Weights of a small GPT-style language model, trained from scratch on English Wikipedia: 74.6M parameters.
Each number is 200 + 20 x the weight over its row's rms, rounded and kept within 0 to 999. Layers, rows and columns count from 0. The size before them is the row's rms in percent of the matrix's.

# layer 7 attention query, 512x512, rms 0.0141, rows 0-63, columns 256-287
086,219,167,187,194,194,193,219,227,196,190,206,203,240,203,221,198,194,223,183,207,215,226,214,210,184,251,183,230,205,194,191,184
091,206,215,208,185,184,213,187,169,212,192,189,199,200,181,222,185,211,206,181,175,204,202,202,190,216,191,175,205,207,204,196,197
080,188,187,196,168,189,161,189,186,206,229,215,214,173,204,189,209,201,175,223,190,170,191,221,190,179,201,180,184,174,169,196,206
084,207,223,239,192,175,200,227,218,224,198,228,173,186,210,202,204,192,177,205,187,201,200,182,167,174,240,208,177,205,220,219,212
094,225,163,211,188,174,176,228,225,180,147,206,173,200,210,245,207,171,182,203,211,197,162,203,204,193,225,186,206,178,213,210,217
094,234,207,186,189,199,191,243,210,208,172,214,226,212,209,231,245,208,198,177,175,223,186,183,194,196,211,167,187,184,196,196,206
098,188,156,192,200,175,213,229,223,186,182,206,202,209,191,190,208,201,161,213,211,214,231,206,214,173,170,193,192,192,222,214,219
098,207,175,197,142,188,178,243,211,195,159,180,188,197,206,176,215,171,187,202,205,180,181,196,190,193,243,188,207,184,215,174,213
092,197,178,158,193,204,196,186,210,156,173,184,188,196,212,207,177,183,208,219,227,175,181,198,223,196,172,195,191,241,203,193,186
093,191,185,197,191,182,177,189,203,191,206,233,216,226,192,210,222,218,221,144,155,208,162,201,176,251,232,190,183,153,213,176,208
106,221,223,221,200,188,203,175,160,196,231,233,221,190,195,198,184,203,196,177,189,175,183,196,197,219,207,192,198,184,178,216,192
103,230,205,142,195,206,206,239,200,227,191,224,174,174,183,207,243,206,221,206,177,239,173,201,188,188,212,182,203,206,212,225,215
097,165,241,214,204,210,215,211,203,205,188,188,224,183,189,180,196,200,177,206,207,199,188,215,180,180,159,186,180,254,186,213,210
101,174,171,214,205,200,227,210,181,218,213,182,195,175,169,171,211,181,226,197,210,182,203,204,225,188,192,201,216,186,227,204,195
100,210,175,193,173,254,185,223,231,219,201,189,221,205,218,211,210,194,202,242,242,225,246,189,236,186,207,181,178,186,156,188,194
096,207,242,182,189,173,220,212,191,172,187,235,201,199,190,179,201,214,166,211,167,209,213,195,187,218,188,232,209,182,235,201,203
098,233,195,192,197,145,201,201,200,202,212,183,190,194,197,195,195,216,177,201,164,230,166,174,168,210,241,182,184,182,196,204,164
108,195,205,199,197,239,194,209,207,209,193,196,193,206,187,184,200,207,208,196,202,192,240,199,200,211,168,197,196,219,169,193,193
102,177,207,199,180,201,209,216,222,202,221,226,182,222,191,199,199,216,184,159,223,193,169,186,213,213,217,189,163,197,151,223,220
102,168,201,199,212,202,200,229,219,162,181,190,178,181,193,197,199,193,209,193,206,174,208,197,194,233,199,205,205,220,210,174,211
106,209,178,167,182,183,226,174,180,183,191,223,253,208,219,190,220,218,221,204,215,157,213,208,170,193,201,180,209,218,199,166,221
112,202,207,225,207,183,203,214,218,206,207,215,208,199,199,197,236,181,235,201,218,232,188,174,204,154,188,182,220,188,209,200,206
111,177,213,194,195,157,208,209,215,175,182,193,198,182,200,181,230,189,206,175,223,221,204,141,209,216,187,164,195,202,188,209,222
112,212,164,166,199,237,193,197,220,222,207,234,216,212,176,228,214,206,190,208,207,176,208,207,208,235,210,228,201,206,172,213,185
115,175,241,180,179,183,207,198,247,222,174,217,199,198,203,240,180,189,183,219,198,181,222,240,167,171,185,200,208,224,215,189,196
104,190,170,224,194,220,174,184,195,204,212,187,204,193,204,239,192,180,199,180,193,196,215,265,183,217,169,182,144,212,208,186,222
115,215,199,202,207,221,212,178,195,205,182,220,212,241,200,194,232,214,184,202,203,212,221,219,176,198,215,193,218,185,195,172,192
109,181,199,261,201,172,220,184,181,176,181,193,200,200,203,176,169,192,213,202,167,184,221,180,191,187,186,195,198,219,202,175,163
110,178,219,203,203,176,182,169,198,200,170,184,206,204,198,206,209,161,168,206,186,206,165,169,196,207,185,180,211,247,184,219,246
109,231,193,165,176,236,229,206,194,238,244,193,229,208,219,209,208,196,192,227,242,163,196,184,214,158,243,199,211,188,214,192,156
104,217,175,159,221,221,235,205,166,216,192,174,219,207,198,211,221,204,218,204,206,188,201,203,190,154,206,212,178,180,186,213,209
111,230,202,198,193,193,180,202,176,183,206,210,233,204,202,203,212,196,201,215,196,181,191,180,182,185,198,181,215,246,215,193,170
093,198,135,198,185,183,164,195,169,191,193,206,200,218,194,181,203,219,188,163,190,205,188,251,182,173,194,164,179,177,175,199,195
085,204,206,228,236,218,209,186,195,230,198,235,225,200,180,196,191,213,167,210,197,211,161,217,206,146,194,202,214,196,204,217,203
083,172,240,195,224,212,233,154,216,217,237,220,170,187,194,180,204,199,182,201,183,227,201,193,179,188,196,245,183,213,182,196,213
085,208,180,150,224,216,158,217,178,209,205,221,191,199,203,217,216,192,197,206,189,196,172,184,194,186,189,206,197,224,174,206,207
097,215,218,222,202,150,171,222,199,189,179,218,206,205,222,175,204,184,178,183,174,216,200,182,165,192,179,202,207,203,216,185,218
079,207,235,179,216,229,236,182,176,217,231,191,226,206,200,198,231,230,181,207,175,212,182,169,212,179,198,213,200,192,203,216,183
096,216,155,211,187,172,175,211,210,193,145,177,187,213,202,198,219,183,217,205,224,228,206,196,202,199,188,182,200,225,163,186,192
109,210,217,196,182,156,202,191,192,182,210,242,226,224,241,200,192,220,196,185,182,197,191,181,212,195,191,190,211,208,211,178,176
098,237,181,213,194,235,175,198,222,219,209,189,195,239,205,228,201,174,222,197,219,199,202,183,199,180,203,185,188,181,181,203,218
105,209,217,164,198,232,209,183,167,194,195,231,204,215,194,215,186,216,167,180,154,214,207,196,162,192,218,215,204,196,204,250,201
099,170,209,195,225,199,208,193,177,231,213,200,184,176,184,186,201,201,203,219,178,192,212,206,196,258,160,240,199,211,211,199,239
100,204,223,184,232,193,178,202,195,159,155,170,212,213,183,219,208,221,189,183,196,215,187,179,177,242,168,217,183,204,174,199,184
096,181,168,192,200,179,212,218,229,209,184,142,189,194,189,207,185,198,232,217,225,198,206,171,231,195,220,163,193,213,234,166,217
094,186,163,214,186,184,183,199,154,185,180,203,193,203,212,189,215,187,203,202,205,242,223,193,193,198,185,191,182,189,191,194,223
099,237,228,200,188,190,181,167,199,196,208,214,198,225,185,214,213,186,168,203,176,237,190,187,197,216,210,217,180,172,205,197,167
104,199,194,212,191,187,193,215,215,215,197,221,191,208,211,158,226,217,238,206,221,215,205,212,216,229,158,214,227,177,182,182,217
102,218,229,194,193,172,188,194,203,217,228,237,249,225,208,209,222,203,181,159,204,223,213,233,174,202,203,207,175,153,171,209,219
100,243,201,192,199,196,214,208,181,225,200,189,179,142,230,211,211,203,209,188,204,195,208,202,203,186,207,201,210,201,209,261,199
100,171,148,244,212,182,205,184,172,219,220,203,222,214,209,195,175,185,197,199,201,207,191,216,199,157,185,204,210,192,201,190,220
098,167,217,220,201,179,187,221,233,198,172,208,228,202,197,254,209,201,213,202,196,205,200,192,202,181,165,214,223,170,170,208,201
109,198,205,210,203,210,179,188,210,186,205,178,197,201,231,212,208,144,211,200,189,223,199,204,213,197,179,200,231,166,190,172,213
102,216,175,236,194,216,175,213,215,262,187,201,180,196,186,177,222,204,211,216,232,182,221,199,192,214,216,196,183,161,227,208,200
109,180,182,203,171,225,218,215,195,189,201,212,173,186,194,172,194,222,214,273,206,201,187,157,229,203,183,178,213,213,166,189,240
115,212,166,213,221,201,199,251,173,205,185,200,209,208,195,183,229,226,199,196,208,203,193,189,190,214,163,252,187,233,204,211,210
110,186,211,181,210,176,191,193,213,214,167,199,202,223,213,252,206,209,189,235,194,174,195,174,200,246,217,222,197,198,172,188,176
103,222,238,156,192,226,193,207,189,190,227,217,197,204,205,198,209,212,202,207,217,183,154,172,208,244,192,170,199,204,170,174,185
107,216,206,211,234,157,201,193,228,217,214,210,191,212,184,168,228,189,202,199,205,207,217,156,210,211,187,208,185,192,204,209,213
118,242,222,231,198,184,211,213,208,186,224,177,191,199,202,211,181,198,192,206,224,171,210,172,215,231,197,141,194,225,181,202,183
110,185,174,223,181,215,197,222,189,224,219,204,230,210,217,193,206,204,221,209,225,157,158,222,177,204,204,195,187,177,202,172,175
097,200,199,228,213,196,210,200,197,190,206,179,231,206,179,194,162,216,215,187,217,206,205,191,193,228,211,189,206,198,177,226,170
109,201,170,219,188,244,206,214,202,203,214,196,188,205,197,188,216,196,180,216,230,226,202,184,203,187,224,187,194,169,183,181,205
110,201,180,240,157,187,219,173,189,214,243,224,219,180,185,204,187,200,205,170,228,175,162,199,211,222,161,225,208,202,186,212,232
# layer 7 attention key, 512x512, rms 0.0141, rows 0-63, columns 256-287
081,187,218,229,210,179,196,188,186,204,187,177,186,193,204,208,186,197,194,207,201,196,180,196,201,187,213,187,223,211,196,195,205
092,223,172,192,191,214,193,213,227,203,196,197,201,225,215,214,171,166,183,202,206,220,198,213,216,209,230,175,208,178,200,185,199
077,229,147,162,187,189,204,186,208,191,171,184,217,183,189,168,214,224,190,174,226,214,207,192,233,195,194,236,195,183,187,231,210
098,197,193,200,190,178,226,227,215,208,178,175,234,220,213,184,181,206,203,162,214,204,220,219,222,192,202,233,189,206,219,201,207
102,205,216,165,215,210,222,222,176,183,193,155,204,194,203,240,206,192,225,201,186,192,209,186,218,195,172,221,181,224,201,214,183
096,185,195,190,212,183,213,229,207,208,211,222,190,189,185,183,189,189,233,191,249,176,212,187,218,211,227,230,202,205,204,238,198
110,199,192,175,242,193,179,190,224,205,206,166,187,203,217,236,198,191,191,205,203,194,206,204,212,256,220,188,205,171,170,172,196
090,215,209,211,200,200,171,199,203,207,203,208,191,188,220,193,196,184,211,225,216,187,196,202,224,176,203,212,204,209,206,192,192
089,184,215,211,197,176,217,201,194,159,190,213,232,212,200,200,200,215,169,184,216,185,182,195,230,157,162,222,205,201,236,194,175
119,200,217,198,240,203,224,209,178,217,210,224,196,188,205,172,198,238,193,216,260,191,174,180,208,184,174,218,190,195,180,225,189
094,233,203,213,204,203,160,185,199,251,235,208,156,183,164,215,205,185,218,191,213,242,200,220,215,206,202,227,216,191,189,198,209
101,179,234,191,243,211,208,218,160,197,220,224,166,196,192,188,192,223,213,199,180,217,187,194,217,206,183,195,216,194,211,177,200
118,199,203,215,196,174,195,202,209,170,169,223,223,194,197,207,171,198,202,190,225,200,182,188,179,190,201,177,212,264,175,177,191
078,148,205,193,171,167,199,208,213,191,220,214,201,205,209,180,206,242,200,215,219,197,199,208,213,204,209,206,187,216,207,183,183
112,210,202,208,220,243,184,185,202,239,205,192,202,190,213,192,212,175,203,209,175,220,214,184,163,200,197,194,199,162,179,192,241
109,171,225,225,201,181,224,191,217,169,172,219,199,206,212,216,207,217,175,197,189,213,179,164,206,178,175,153,213,192,172,197,182
126,236,201,216,205,198,219,216,183,237,227,205,198,200,203,242,185,201,231,215,169,207,224,167,152,185,231,185,184,205,212,156,205
107,245,175,197,169,200,175,233,231,200,197,194,171,165,195,194,207,219,222,191,219,177,214,214,235,204,198,182,200,179,220,232,186
116,227,180,188,219,209,206,196,234,204,188,170,180,188,212,179,191,203,231,199,185,193,210,213,204,212,196,207,181,194,170,187,208
080,198,203,195,190,195,197,207,204,145,201,221,212,199,210,191,228,210,192,172,225,187,191,183,203,205,213,181,194,203,178,185,204
104,204,200,188,215,194,207,243,187,186,236,217,192,174,183,187,213,212,183,178,200,250,190,181,223,181,221,194,188,172,196,199,236
109,209,209,185,250,211,187,188,208,203,236,214,215,190,185,205,156,170,217,162,190,220,170,200,200,217,186,235,206,174,181,178,195
108,225,192,229,173,212,214,167,206,199,202,221,218,223,182,169,177,196,164,159,203,233,225,203,207,207,201,208,199,178,210,178,226
113,226,185,198,204,216,203,208,200,194,236,232,172,187,181,160,205,183,192,215,194,170,223,223,181,202,186,195,195,199,226,219,199
115,212,173,196,244,190,192,201,183,204,211,154,226,203,222,209,216,185,175,180,218,180,152,201,199,177,245,147,185,224,181,234,192
106,233,179,163,190,202,174,204,199,198,192,162,184,174,186,200,164,188,204,217,216,198,234,198,182,204,237,206,175,196,221,215,203
113,205,201,227,190,148,172,180,197,192,194,254,208,202,222,220,210,201,199,175,207,208,211,141,198,237,212,187,223,164,183,213,191
109,149,201,201,175,235,229,205,248,202,174,207,190,212,197,192,190,179,232,185,197,211,172,216,206,159,188,175,213,248,205,179,202
108,218,213,222,197,217,195,180,186,193,216,200,190,193,195,212,177,153,240,156,203,186,195,191,195,189,214,207,163,205,193,205,202
113,189,187,188,189,199,154,196,205,210,195,219,174,197,169,187,241,153,152,255,212,195,196,229,174,236,183,198,219,197,194,196,211
105,202,196,219,229,257,198,204,183,186,214,190,161,201,210,209,202,235,172,200,164,198,178,219,176,215,166,198,203,173,203,198,221
113,209,232,187,205,196,220,217,206,170,184,198,187,220,225,193,179,228,218,203,217,169,186,217,192,219,194,179,209,194,220,221,197
097,188,212,190,231,224,199,231,203,183,210,190,187,202,207,194,216,174,222,246,181,203,189,205,203,184,162,202,202,218,226,200,232
090,212,203,187,178,180,169,232,219,201,164,176,216,207,193,197,179,187,197,216,198,181,224,206,213,197,186,232,205,197,178,195,176
093,202,203,226,184,216,212,184,213,180,218,218,201,179,217,181,217,221,164,174,225,218,190,189,174,195,219,201,165,165,203,194,207
085,176,215,224,205,156,210,220,157,191,192,205,175,188,203,195,180,190,212,232,216,205,191,206,171,175,197,213,189,192,209,198,228
089,167,202,155,220,218,194,224,208,240,211,232,197,186,204,181,212,203,212,185,199,169,187,207,189,189,221,222,208,207,178,177,249
083,185,213,210,236,197,191,212,208,215,202,214,175,180,179,203,199,227,198,207,197,212,205,194,176,192,184,186,176,195,199,194,202
096,167,196,199,177,216,222,209,196,199,174,213,205,200,194,228,190,240,223,187,174,189,196,218,188,216,198,223,207,230,200,199,209
115,191,221,190,210,219,230,171,173,227,215,185,202,203,215,161,200,228,184,216,198,225,205,192,166,167,210,208,184,173,191,226,217
108,179,195,215,216,187,213,192,175,213,232,186,185,193,174,209,199,217,210,239,197,174,165,217,188,202,193,230,221,234,199,238,209
087,200,197,180,216,233,208,197,195,211,208,203,182,195,195,199,196,219,202,215,194,249,191,205,168,211,202,190,178,197,179,196,199
110,185,207,195,180,186,218,193,217,196,150,192,229,183,208,211,191,181,207,205,207,152,213,163,240,222,190,185,209,227,169,178,211
104,199,186,209,207,197,193,179,165,207,203,186,205,206,202,177,168,236,190,157,170,225,195,236,168,170,191,179,160,225,192,189,203
079,168,214,219,204,197,193,164,187,209,198,183,226,233,223,194,186,233,187,168,213,185,187,211,220,217,195,222,216,197,187,163,205
119,186,207,220,210,231,195,179,189,214,209,197,170,206,191,179,154,180,221,196,194,188,210,190,216,193,221,234,210,193,166,210,220
081,246,200,191,206,222,201,232,234,223,191,232,183,198,193,178,191,192,207,226,187,225,183,220,193,229,213,215,219,222,170,199,193
094,158,231,219,201,187,219,224,215,209,229,212,199,211,196,183,179,217,165,171,211,180,198,229,201,186,192,222,177,212,200,191,186
080,222,226,222,209,198,190,218,206,222,200,201,178,174,176,197,225,176,240,208,197,201,226,214,198,187,233,199,179,211,211,187,194
102,172,214,222,189,180,171,203,210,215,210,192,204,214,201,185,194,169,251,214,216,204,172,187,200,188,193,212,213,181,206,212,183
087,226,210,218,204,244,188,211,206,190,222,168,184,204,195,236,183,169,219,212,207,202,221,226,183,216,216,238,201,204,198,209,197
117,223,199,214,233,180,161,188,217,213,187,216,201,201,177,190,205,163,207,218,167,220,173,209,181,230,223,219,203,191,188,214,223
105,222,232,206,183,182,192,173,212,182,202,202,196,223,190,211,223,211,246,197,214,183,190,181,255,222,213,223,186,216,191,202,209
096,207,217,197,208,236,189,199,179,227,202,178,185,174,197,190,207,181,205,227,188,200,201,169,194,177,187,235,257,165,206,217,209
112,184,201,212,215,225,212,195,184,196,198,182,215,171,188,182,227,180,207,234,191,178,188,228,200,210,189,194,221,196,192,192,199
112,232,214,229,198,213,214,229,174,225,162,182,190,203,198,188,201,216,195,178,205,184,214,255,179,212,175,192,230,224,209,175,191
107,228,209,202,205,205,183,156,177,205,190,197,172,184,204,188,211,194,211,209,179,198,211,164,175,236,208,214,195,203,195,231,225
103,200,198,203,163,216,234,221,178,220,244,200,190,177,217,184,197,208,229,214,218,194,228,233,151,215,192,216,201,203,199,197,198
110,225,174,224,166,191,208,219,207,187,213,174,182,229,187,180,167,233,187,158,188,218,188,203,208,173,194,201,174,181,213,196,228
117,216,158,186,210,222,243,189,220,218,212,196,206,192,207,229,187,232,244,228,188,207,219,224,209,187,178,186,199,234,203,184,208
110,221,211,183,208,193,226,189,183,192,189,176,184,194,214,183,231,235,185,229,213,197,213,196,206,199,193,211,211,240,198,202,192
104,217,199,201,187,209,208,151,205,216,180,191,214,226,214,228,172,186,183,188,211,195,221,186,209,157,215,204,224,185,254,207,205
109,190,196,182,190,226,174,223,220,227,224,186,178,178,182,217,204,167,219,195,170,199,206,237,216,222,216,204,178,206,188,161,204
112,206,201,189,192,194,217,157,169,196,182,199,216,183,171,197,226,218,209,204,213,161,209,208,221,201,166,239,211,205,207,219,183
# layer 7 attention value, 512x512, rms 0.0259, rows 0-42, columns 256-287
096,165,252,213,185,212,192,160,179,178,224,202,198,226,168,154,180,208,191,211,201,205,203,175,175,198,206,231,212,177,182,192,209
115,236,212,206,211,222,193,213,217,202,194,225,182,226,185,190,233,205,173,182,192,228,207,236,165,180,202,199,227,208,205,169,194
099,172,237,167,195,204,210,188,206,166,193,213,219,208,230,176,196,210,196,163,187,191,201,201,182,204,214,196,171,199,209,223,198
096,206,214,204,200,239,211,215,188,182,192,232,168,180,198,165,211,190,205,209,184,219,201,217,174,182,186,169,187,175,168,219,215
107,201,235,223,195,204,216,187,222,213,235,203,194,222,187,202,202,193,213,187,175,192,220,167,191,203,179,185,202,170,212,213,161
098,190,217,217,214,197,210,146,191,198,189,171,185,203,201,160,181,196,182,206,212,203,184,184,139,189,211,190,206,203,208,218,202
107,210,194,217,223,224,200,197,190,195,206,223,192,204,147,178,212,205,209,187,193,201,209,213,208,190,207,178,176,141,178,207,179
109,196,198,173,185,219,175,193,237,208,199,221,212,166,205,217,192,195,249,207,193,184,197,189,193,200,184,192,225,198,193,177,186
097,247,219,197,185,197,190,198,222,195,213,204,202,196,186,202,194,202,229,184,154,203,209,203,176,198,200,243,167,223,203,195,214
120,200,202,226,228,183,194,198,233,190,198,207,230,224,175,213,199,205,218,226,185,168,195,184,206,207,202,229,174,216,187,182,225
102,198,192,207,224,212,200,198,200,225,178,198,167,179,183,193,230,201,189,243,223,207,225,197,214,185,219,192,197,211,172,236,161
103,173,223,192,187,217,213,191,221,191,188,184,210,202,253,202,203,215,250,177,188,196,185,184,202,183,171,197,184,180,214,187,205
095,202,209,179,184,208,198,213,176,186,213,238,184,193,222,212,195,200,207,169,159,195,201,175,195,203,186,185,182,214,196,220,176
104,227,204,228,227,184,192,208,204,201,221,202,198,259,198,218,190,191,190,183,210,193,209,176,197,209,162,178,199,199,223,212,196
089,188,179,186,222,232,207,211,203,192,204,190,172,219,210,205,206,201,211,221,227,195,206,198,206,165,176,194,194,173,221,223,216
086,195,213,199,212,166,188,186,222,224,182,203,212,163,189,224,182,196,219,200,190,185,202,165,246,247,225,203,166,226,210,207,212
105,193,189,205,200,213,184,184,174,226,220,174,202,219,215,207,208,205,207,212,210,199,195,198,218,213,234,186,250,145,185,206,215
094,213,245,220,192,228,184,184,217,200,204,201,204,215,186,224,208,199,173,199,177,201,177,178,186,213,186,186,199,209,194,193,125
099,221,201,217,200,175,211,216,217,220,200,204,233,196,233,232,237,189,242,215,218,217,195,192,203,212,196,189,143,165,186,199,210
105,217,156,188,178,163,201,185,174,194,195,221,212,217,227,211,211,184,217,208,173,176,227,169,186,194,218,186,165,205,234,191,209
106,227,175,210,211,186,193,198,198,205,196,204,191,194,175,196,207,203,239,228,169,206,230,190,166,203,192,231,176,213,203,231,205
098,224,222,179,172,213,212,225,209,185,208,214,210,185,209,199,186,208,195,155,216,211,213,244,176,176,170,232,182,190,198,210,217
098,211,179,212,187,167,191,226,206,243,193,209,213,168,198,224,228,192,179,189,264,208,201,234,204,192,224,222,225,207,217,226,206
106,179,187,214,167,193,195,224,207,184,203,180,214,226,267,230,199,198,228,186,188,163,178,167,217,191,175,203,193,135,225,222,219
102,204,167,213,216,197,177,188,198,227,178,236,180,165,217,203,236,193,212,229,190,191,200,194,176,216,189,194,207,205,219,201,236
099,183,202,197,238,216,198,222,182,196,175,186,216,227,178,210,181,191,183,222,230,184,186,169,227,197,229,244,204,223,195,196,188
105,224,234,195,222,251,199,166,213,162,197,191,206,239,191,156,171,207,180,190,173,163,228,200,165,186,227,197,162,144,184,188,167
101,169,203,206,203,203,203,182,191,203,209,167,199,210,231,190,206,218,206,197,204,191,198,163,178,167,220,172,185,195,221,149,164
098,216,199,165,201,201,213,179,213,169,209,190,223,226,187,204,172,200,231,183,160,220,208,212,187,171,190,212,177,155,195,186,214
093,213,187,190,181,198,197,219,187,194,206,197,175,193,239,215,214,193,162,198,223,205,204,227,178,166,202,243,185,216,209,222,202
103,137,192,228,185,183,220,188,187,196,229,181,195,241,217,198,213,221,196,197,234,198,203,164,175,193,174,166,212,161,190,155,194
097,251,185,187,187,201,197,249,199,157,192,188,191,217,189,214,168,191,206,196,201,212,211,228,242,224,156,216,172,245,214,191,241
100,221,204,220,199,197,192,202,206,189,198,169,232,220,197,228,200,185,202,214,230,227,224,201,226,207,194,218,201,208,183,182,203
103,219,195,213,190,209,183,225,207,194,190,200,195,191,209,215,209,196,179,185,209,213,176,221,217,193,181,201,222,200,228,188,190
100,212,186,205,222,212,209,200,208,175,219,204,194,253,180,213,248,200,200,216,178,213,223,199,203,212,211,160,190,185,197,183,198
106,190,232,211,196,181,187,182,170,211,183,184,234,202,179,206,188,188,169,199,225,196,198,203,177,205,221,236,205,207,206,225,186
095,229,201,170,220,197,217,200,187,193,206,220,229,184,189,203,209,194,226,217,150,197,210,198,204,181,192,206,212,213,184,170,238
105,206,229,203,175,226,193,172,198,218,211,216,198,155,233,211,203,170,167,212,215,208,174,221,179,192,227,193,197,190,213,200,199
094,189,218,188,218,235,198,214,205,208,178,209,183,189,188,174,224,208,179,198,240,223,183,220,189,180,189,196,186,181,206,191,198
090,233,175,207,181,166,183,209,200,231,182,222,218,183,239,216,238,182,197,208,183,214,203,207,204,225,222,173,201,209,206,190,193
101,195,193,199,206,196,194,193,232,221,217,211,236,212,164,192,208,198,220,200,229,173,178,179,209,206,205,226,219,158,186,187,190
094,209,162,206,202,201,208,216,226,185,180,226,166,163,186,196,182,203,221,225,161,223,228,210,215,177,184,202,226,205,215,242,212
102,220,205,210,201,163,218,139,194,197,212,194,228,154,176,181,229,222,143,196,214,214,211,251,202,166,175,207,231,209,181,149,193
# layer 7 attention output (transposed), 512x512, rms 0.0232, rows 0-42, columns 256-287
094,182,194,177,197,222,199,202,195,168,201,233,191,245,194,210,198,232,205,226,222,203,197,197,193,213,221,201,197,175,177,192,221
120,183,192,205,230,210,213,206,186,196,212,185,169,164,201,206,205,202,186,205,198,235,233,189,209,167,205,196,222,205,175,203,228
099,198,208,224,234,186,204,174,206,198,176,173,184,243,199,224,224,200,220,207,225,211,189,192,198,210,223,211,178,235,188,226,182
094,210,226,211,199,205,220,166,194,180,176,168,216,210,216,216,234,215,213,213,231,220,227,212,211,200,202,220,180,195,168,227,206
109,206,197,226,201,221,236,213,192,202,180,226,203,152,199,232,182,176,210,187,161,215,222,160,211,210,200,180,213,205,197,183,218
093,200,170,174,223,229,219,189,171,204,213,223,202,234,207,188,209,223,204,215,193,175,209,177,196,202,177,184,213,224,194,165,186
106,180,239,211,197,190,194,152,198,166,192,183,234,227,192,212,185,210,165,179,229,207,181,244,208,213,207,226,179,196,164,192,170
111,174,235,205,194,169,146,175,214,198,157,219,223,190,222,202,199,172,243,200,177,203,206,202,221,228,220,182,187,174,169,191,176
093,200,197,209,183,220,186,227,208,181,217,209,181,203,222,185,198,158,218,216,174,219,205,190,173,189,207,215,177,185,191,194,223
120,226,190,235,194,223,196,196,203,170,205,224,180,211,204,197,177,183,217,199,199,194,201,197,231,206,210,204,172,169,190,190,221
101,206,185,174,194,223,208,193,238,218,209,184,194,216,193,208,226,234,186,212,203,176,227,216,211,227,202,221,215,170,186,186,157
099,207,181,193,175,211,194,182,199,202,195,190,242,228,200,203,198,226,243,199,204,178,186,179,194,246,203,193,190,184,187,170,180
097,211,180,226,210,177,228,202,203,229,205,135,204,221,197,214,226,146,224,214,193,195,215,195,216,219,192,191,169,208,188,207,188
105,201,194,205,217,153,202,217,192,185,231,171,210,203,188,176,172,215,181,201,198,203,181,227,209,205,201,198,185,211,190,198,202
088,206,183,191,226,229,177,172,217,215,212,205,206,211,185,209,246,230,216,180,211,193,243,199,203,229,228,189,196,197,175,193,214
086,205,191,177,188,186,210,253,209,198,207,177,196,164,203,186,185,166,199,203,164,180,201,200,214,202,167,190,196,204,229,194,193
101,159,192,188,188,193,180,207,165,192,199,175,230,192,194,203,185,193,190,194,210,217,177,203,215,230,236,179,190,172,180,183,188
094,229,173,216,185,211,194,213,182,212,212,163,200,189,181,236,165,176,187,193,174,203,211,210,186,224,198,203,186,232,180,187,186
101,178,208,180,204,205,191,184,229,202,189,245,225,167,199,189,182,213,179,189,168,185,180,173,215,211,166,207,241,185,240,188,189
109,221,178,216,203,201,207,201,211,195,205,198,196,200,208,193,200,172,205,221,204,180,185,139,211,188,192,199,203,195,219,201,163
114,213,212,184,195,201,158,219,209,177,211,199,212,203,203,170,207,221,203,196,199,193,194,176,213,219,195,224,205,212,197,160,191
097,217,223,204,204,189,188,183,215,193,177,214,206,204,222,169,208,208,183,183,212,209,213,194,205,191,184,232,201,166,211,194,218
092,182,192,196,192,163,199,191,221,219,192,271,192,176,202,206,216,245,174,187,178,196,203,212,170,198,185,194,222,216,235,220,216
107,193,223,233,143,204,211,190,205,233,183,196,211,191,211,198,220,175,235,196,192,192,195,183,224,202,189,194,210,179,221,217,187
105,221,215,196,189,174,196,235,188,185,194,226,170,168,214,184,213,208,181,194,203,186,215,178,182,171,159,199,215,190,211,183,202
104,180,183,180,223,230,216,176,190,203,198,216,167,205,163,218,194,216,224,184,194,203,216,199,191,180,217,223,209,229,211,219,192
098,198,189,190,219,247,182,178,205,212,221,178,202,235,199,185,202,227,201,194,209,204,225,172,210,219,254,205,186,186,152,173,200
095,160,199,177,228,212,220,181,188,213,196,190,202,224,215,229,209,231,230,219,234,164,174,171,226,217,210,230,207,180,192,173,175
102,184,234,203,207,213,193,190,188,167,180,211,219,198,216,195,169,205,209,171,213,233,207,203,202,170,199,239,202,187,172,186,193
095,216,183,209,212,204,186,199,222,232,196,226,187,208,195,223,247,204,214,186,193,189,221,223,173,209,193,211,185,204,212,213,217
099,175,200,210,218,185,229,180,170,220,189,205,224,215,202,199,218,246,209,199,238,170,166,194,242,205,178,195,217,188,205,201,203
100,200,190,218,178,154,172,218,197,163,228,163,215,178,191,187,192,175,196,207,179,192,195,235,165,222,187,193,170,227,226,190,208
098,213,213,221,161,215,173,223,227,197,187,208,212,160,213,180,152,195,188,216,170,204,192,216,181,179,179,203,204,177,235,197,214
098,187,211,211,177,156,187,207,196,216,186,208,207,171,195,181,185,185,186,177,201,220,214,229,173,182,176,196,217,178,234,195,208
101,208,227,238,222,221,214,175,197,169,202,200,209,188,196,196,207,194,180,209,195,221,227,213,235,210,195,217,184,190,195,189,208
103,232,189,208,187,202,196,237,194,219,199,233,172,200,178,201,190,191,194,199,174,210,193,191,159,169,209,168,193,233,202,209,228
093,202,187,214,191,220,195,195,186,170,201,206,189,178,214,199,165,164,205,214,195,220,198,168,202,177,192,201,198,193,190,180,189
102,218,194,188,206,174,203,198,213,228,173,231,183,237,207,210,202,224,203,208,181,196,214,176,157,191,173,173,182,173,223,205,215
088,188,202,194,218,203,177,151,191,208,211,192,208,225,186,218,215,262,211,200,232,192,195,251,164,218,206,226,208,219,174,190,198
086,181,197,212,196,177,197,232,195,204,203,197,219,151,212,210,182,176,151,214,173,199,206,212,176,196,157,204,202,187,224,190,194
100,149,182,181,210,203,176,182,214,191,199,250,232,191,190,215,177,211,190,170,195,193,162,189,199,226,240,195,209,191,197,162,180
091,197,208,200,219,203,196,217,219,183,191,196,211,153,231,218,198,209,203,187,179,194,239,220,219,192,160,226,179,211,222,179,183
108,187,198,203,208,219,201,192,194,174,173,224,204,217,223,192,155,216,154,180,210,201,185,226,176,169,166,198,217,202,210,180,186